config.toml
head_dim = 32
norm = "rmsnorm"
qk_norm = true
tie_embeddings = "early"
init_std_o = 0.00493
warmup_steps = 334
batch_tokens = 8192
doc_mask = true
Each number is 200 + 30 x the weight over the matrix's rms, rounded and kept within 0 to 999. Layers, rows and columns count from 0.

# up: layer 2 MLP up, 512x96, rms 0.126, rows 80-126, columns 64-95
# down: layer 2 MLP down (transposed), 512x96, rms 0.11, rows 80-125, columns 64-95
up80,180,242,217,214,234,192,205,177,170,200,155,217,192,254,154,223,182,195,163,219,233,212,203,230,233,149,163,162,232,176,241,184
down80,195,235,245,170,150,173,141,222,165,191,202,182,157,224,178,215,138,277,215,220,213,199,250,254,219,191,190,181,228,180,234,223
up81,220,175,228,219,180,136,190,165,228,199,227,251,192,182,231,198,180,169,206,231,199,200,220,182,156,242,192,218,220,222,230,231
down81,196,220,199,206,220,223,185,228,196,246,197,208,226,189,167,218,204,266,246,218,217,182,207,85,211,194,225,170,130,243,179,180
up82,177,209,236,168,163,237,206,185,209,245,170,181,202,204,224,168,184,165,187,209,200,242,205,206,168,198,226,212,203,231,164,166
down82,215,198,237,178,171,243,180,189,248,169,212,217,196,213,242,151,208,145,210,116,238,192,191,228,187,142,206,189,260,193,215,192
up83,204,178,217,200,159,225,276,197,200,211,149,213,199,240,175,165,235,269,195,201,176,219,229,206,206,212,201,217,184,276,115,209
down83,213,229,223,166,154,238,253,207,219,193,160,236,197,195,204,121,236,224,152,193,171,184,183,191,183,202,198,291,122,243,175,191
up84,215,187,188,210,216,234,180,226,193,185,225,242,213,224,182,143,184,172,193,199,259,166,206,240,215,173,166,220,236,213,188,165
down84,211,194,193,205,157,209,210,163,188,231,226,197,195,189,182,150,226,241,223,203,225,228,169,178,173,164,189,211,219,181,214,149
up85,196,188,192,183,170,161,256,156,259,157,282,191,182,212,261,227,196,230,209,164,155,182,211,186,186,204,200,211,204,234,109,190
down85,191,216,206,163,168,199,194,175,260,192,176,203,198,232,205,191,168,250,199,209,161,264,263,189,203,173,226,188,185,205,151,195
up86,214,208,190,232,237,186,194,152,167,210,202,232,221,219,189,208,230,255,235,201,164,218,185,205,248,157,239,196,206,227,216,221
down86,202,163,210,190,173,217,204,142,190,211,244,238,192,172,211,239,200,249,201,188,186,221,151,193,247,182,187,191,159,191,218,233
up87,178,181,216,222,156,220,196,217,184,198,178,233,228,240,160,156,258,230,178,189,211,210,206,248,257,172,203,241,178,268,145,154
down87,209,204,214,193,141,231,185,201,211,190,228,178,199,241,183,195,210,211,164,192,197,200,209,230,247,196,185,256,146,203,200,168
up88,199,179,199,239,173,197,213,174,201,193,180,230,197,167,289,192,141,209,167,203,205,191,202,229,169,281,196,198,200,182,158,196
down88,202,149,216,173,199,198,168,189,227,221,167,186,230,238,194,180,209,209,223,226,171,217,193,208,234,118,191,223,227,208,176,217
up89,188,180,149,196,231,150,158,201,202,182,198,209,156,198,169,218,197,181,196,175,216,267,209,225,173,164,195,159,202,234,192,206
down89,205,146,260,201,204,176,190,184,199,236,194,218,211,176,215,214,214,173,195,181,228,235,228,223,181,215,205,183,192,184,269,175
up90,195,243,187,227,218,228,191,195,170,258,173,124,248,187,154,218,128,192,179,167,214,180,166,208,271,167,225,233,215,228,176,197
down90,261,226,159,238,218,197,166,144,160,200,170,154,197,177,213,185,173,215,148,193,197,212,188,189,216,200,227,205,158,236,197,148
up91,194,185,248,173,188,181,176,256,241,184,164,214,182,228,275,209,199,178,196,217,215,227,198,177,230,247,253,181,188,172,208,165
down91,185,199,139,225,187,181,183,203,222,198,202,167,218,192,176,216,236,224,219,215,164,177,187,159,134,174,149,204,236,140,187,198
up92,146,254,271,198,257,231,169,205,212,236,206,154,190,193,206,208,207,192,221,192,170,205,218,181,213,184,181,207,215,273,275,210
down92,197,176,199,217,187,209,178,191,175,183,185,206,223,144,136,206,174,150,144,208,260,254,172,162,159,168,168,216,270,117,177,250
up93,174,206,247,264,176,182,167,165,253,161,207,271,212,219,208,206,223,193,194,192,213,229,201,184,194,186,203,233,238,220,228,210
down93,232,204,209,188,217,245,247,245,183,248,264,218,185,176,180,202,176,200,180,198,167,186,214,199,203,242,219,161,186,190,189,165
up94,222,216,228,200,225,195,199,199,154,209,216,194,194,256,216,249,170,247,210,184,195,211,199,224,203,185,233,178,157,215,203,178
down94,262,257,213,172,226,210,196,203,168,215,246,158,174,167,196,190,189,221,208,161,242,163,167,190,185,202,174,200,184,191,250,163
up95,182,197,173,223,239,209,220,184,184,189,242,202,219,185,220,209,200,147,238,154,226,202,246,216,218,218,177,222,174,200,188,119
down95,191,209,245,241,206,156,234,245,218,194,237,196,237,202,246,227,192,157,193,162,222,182,231,217,246,260,165,224,196,156,196,174
up96,187,173,237,189,187,177,202,206,224,212,170,194,193,222,192,284,185,150,176,219,212,241,162,191,213,161,274,234,192,164,181,195
down96,244,199,193,180,222,209,215,209,202,230,248,217,232,185,229,132,211,213,205,216,205,155,255,230,190,241,183,131,189,230,198,247
up97,205,267,160,253,213,257,182,182,185,192,137,157,205,196,144,160,176,195,188,197,227,224,219,237,147,153,229,239,222,190,241,166
down97,219,224,204,208,232,245,136,209,241,201,159,156,159,136,134,184,222,211,194,244,220,213,178,231,148,170,240,188,223,211,163,183
up98,192,192,222,145,221,196,230,233,173,166,215,191,164,214,239,204,272,188,207,182,178,229,224,216,217,234,222,235,178,222,227,214
down98,202,161,219,189,191,198,173,211,197,198,210,197,190,197,166,241,213,161,215,200,172,211,169,231,184,208,204,166,177,207,239,188
up99,179,197,225,186,224,176,238,218,151,228,199,163,168,259,218,198,169,217,195,240,178,248,181,206,224,193,263,171,190,235,172,187
down99,190,184,192,204,164,218,164,195,144,135,216,251,193,185,194,171,200,198,197,157,182,158,211,215,207,167,155,195,188,196,234,184
up100,199,184,187,186,209,165,190,257,201,217,169,202,220,211,170,233,209,200,141,208,211,216,208,183,222,181,196,181,162,194,165,255
down100,208,153,145,169,210,150,213,199,202,211,138,150,206,207,206,182,218,179,203,288,179,227,178,157,220,204,195,182,140,164,181,193
up101,237,228,156,174,171,177,188,199,206,229,263,189,216,175,220,212,208,228,180,174,211,233,190,212,188,249,212,189,244,160,176,189
down101,229,264,184,221,166,167,212,201,181,227,229,193,182,140,170,227,216,220,202,172,189,251,228,209,219,230,187,180,211,178,191,174
up102,162,159,169,160,213,201,153,133,185,218,251,186,217,227,198,203,217,204,260,216,157,202,199,248,186,164,189,207,204,207,208,179
down102,206,211,171,246,179,197,227,211,233,195,205,207,162,189,183,217,224,165,165,176,212,184,175,150,204,229,208,236,194,185,226,215
up103,189,219,145,193,208,178,170,201,176,165,274,197,229,209,230,247,140,192,103,211,224,181,183,221,161,202,228,148,215,222,239,199
down103,197,220,188,195,181,220,190,193,217,183,245,158,203,205,190,223,195,174,102,245,183,220,208,178,223,161,253,129,204,220,262,203
up104,138,205,166,193,280,171,246,124,191,176,150,266,241,205,196,152,250,213,178,194,235,189,196,211,230,218,170,221,225,225,221,119
down104,153,232,204,220,217,200,242,136,222,181,198,245,227,202,206,146,238,257,235,203,245,201,203,195,175,249,154,211,216,183,191,154
up105,207,152,216,171,196,231,235,148,241,225,167,208,236,259,256,175,176,171,195,219,177,228,226,219,186,210,194,189,245,211,172,240
down105,164,189,253,189,210,223,215,166,235,158,151,224,246,262,232,143,201,202,174,200,163,203,174,227,245,218,183,202,196,227,169,233
up106,205,209,234,169,216,162,175,186,182,159,204,201,181,203,272,222,198,183,186,217,230,230,161,195,221,209,161,169,161,214,185,247
down106,204,138,211,230,160,204,170,207,177,244,203,225,162,204,137,214,232,197,255,203,156,241,210,195,206,234,225,185,189,184,244,217
up107,197,212,191,186,185,264,265,195,171,196,183,173,174,197,180,198,176,120,201,226,207,183,191,240,184,176,228,220,157,196,193,249
down107,206,211,201,173,171,227,271,219,218,226,193,172,156,190,209,214,176,157,229,174,208,199,199,221,176,174,221,177,157,125,203,228
up108,245,207,184,236,255,282,235,268,223,177,173,191,239,250,144,105,195,183,166,167,167,198,188,180,211,196,196,268,224,196,233,148
down108,230,251,172,274,232,230,218,300,198,181,221,211,199,252,178,118,219,163,152,185,159,197,156,164,166,175,179,212,180,143,194,145
up109,191,182,167,159,204,219,225,222,179,215,233,218,202,125,184,198,166,212,213,150,234,157,211,180,232,217,161,164,227,253,197,189
down109,164,136,134,129,200,243,179,193,222,172,218,214,161,151,175,220,144,200,253,196,168,148,226,182,252,163,182,141,196,241,176,227
up110,179,195,165,193,222,243,164,237,227,209,276,156,224,187,197,232,190,176,243,212,213,236,180,194,182,243,201,215,151,251,165,198
down110,152,213,145,163,222,219,252,176,160,173,219,220,186,218,208,203,180,123,249,245,194,262,214,203,187,228,163,208,187,242,183,197
up111,218,212,167,207,208,227,173,229,193,200,179,191,179,214,253,237,221,219,213,119,218,211,154,187,179,187,216,234,265,186,178,192
down111,166,210,197,233,173,221,167,242,184,210,149,204,185,237,182,218,165,171,201,196,208,216,163,170,248,206,240,212,171,209,147,191
up112,149,177,167,187,243,183,185,196,163,177,210,217,218,211,217,207,138,175,215,155,241,172,251,186,231,218,183,222,167,245,133,178
down112,144,200,214,183,254,178,191,214,154,186,263,209,244,192,214,161,156,168,208,162,234,206,198,219,256,236,175,194,167,226,216,183
up113,170,201,171,205,198,159,167,206,159,232,264,229,218,230,197,211,199,233,175,157,242,176,242,217,129,179,179,159,259,198,149,177
down113,242,217,187,229,149,178,184,229,175,253,276,178,208,203,223,226,171,237,206,150,227,210,230,221,159,190,186,148,221,191,202,184
up114,195,225,169,188,256,173,164,235,137,212,241,170,232,224,242,209,245,230,186,188,193,167,207,232,168,195,229,239,218,218,187,181
down114,227,216,144,189,204,188,189,255,128,219,283,170,213,216,248,211,237,209,184,184,185,186,206,241,179,212,211,190,216,226,265,177
up115,173,164,187,180,195,212,190,269,183,209,203,185,145,197,185,235,166,232,159,181,212,194,187,181,234,156,194,159,219,178,213,200
down115,183,151,204,149,194,180,258,214,180,202,173,222,215,205,212,216,160,259,219,220,203,201,222,122,188,221,194,173,173,196,256,194
up116,180,238,140,243,202,195,219,228,241,209,207,223,203,188,205,218,162,252,168,156,149,200,150,199,221,238,239,202,239,190,186,198
down116,190,221,243,168,132,187,178,194,201,234,187,198,213,183,213,202,243,219,196,196,196,238,188,160,221,192,196,193,193,189,219,232
up117,167,211,184,232,234,158,201,208,168,221,179,158,250,236,184,121,177,183,203,195,212,189,266,198,213,183,133,240,158,172,198,217
down117,173,179,172,274,226,190,179,165,210,246,222,151,162,231,164,191,176,167,204,254,258,233,221,231,232,159,209,280,180,183,190,189
up118,196,166,155,166,220,206,211,191,193,195,147,227,198,241,195,217,154,198,161,189,218,180,200,169,189,210,229,218,213,191,168,182
down118,194,160,218,140,189,214,222,225,193,196,158,186,227,193,175,175,210,205,155,234,190,237,155,245,210,190,207,181,161,182,168,229
up119,217,193,194,146,183,189,167,175,150,182,231,214,194,223,171,240,186,173,205,167,178,156,183,207,214,220,141,274,222,225,242,204
down119,190,200,218,161,181,202,198,202,182,217,201,164,190,213,136,229,164,127,190,193,183,165,227,222,210,154,158,214,179,212,238,195
up120,153,195,182,206,193,198,191,236,190,258,242,215,197,167,242,271,200,227,171,190,156,232,141,178,179,215,159,217,205,123,227,192
down120,168,231,215,171,206,193,245,233,187,215,253,229,210,164,223,236,209,214,186,207,162,280,169,220,153,229,152,208,167,115,284,203
up121,199,197,194,199,227,179,195,264,191,189,159,205,226,203,188,145,130,168,210,221,236,204,232,247,239,182,174,200,220,184,239,192
down121,224,192,178,215,184,221,181,233,222,227,201,200,211,218,128,231,153,217,244,252,169,207,292,177,177,193,140,202,207,198,169,231
up122,212,171,217,205,241,178,203,213,269,227,193,212,207,257,222,151,197,190,214,230,202,206,262,214,182,207,225,229,164,230,215,175
down122,219,196,191,205,156,212,228,186,173,165,259,186,156,135,203,199,238,207,197,213,202,168,189,157,149,209,159,203,226,140,197,213
up123,152,223,213,180,279,180,192,189,204,237,163,212,224,198,141,195,222,241,206,140,222,158,216,202,233,173,227,221,221,228,171,194
down123,167,224,196,249,237,226,160,231,209,209,195,174,245,233,155,257,213,185,239,195,209,215,160,208,222,156,247,209,255,183,188,230
up124,207,262,144,145,210,173,153,229,181,149,219,188,177,197,200,201,193,239,194,209,214,208,201,195,194,277,249,207,229,217,243,211
down124,193,247,127,187,201,211,159,225,232,183,202,175,207,191,165,205,238,227,195,227,182,225,237,189,187,252,225,200,182,227,231,204
up125,189,184,238,215,168,238,194,204,196,177,157,153,205,165,236,252,176,181,197,209,209,176,214,186,161,237,194,202,228,198,201,231
down125,175,174,157,174,198,209,174,193,225,234,236,233,241,198,144,194,211,228,188,153,168,216,211,163,173,239,245,163,188,166,221,189
up126,165,216,180,213,215,260,195,157,245,225,179,144,273,178,210,232,223,211,250,202,189,202,232,219,211,183,193,197,175,172,158,245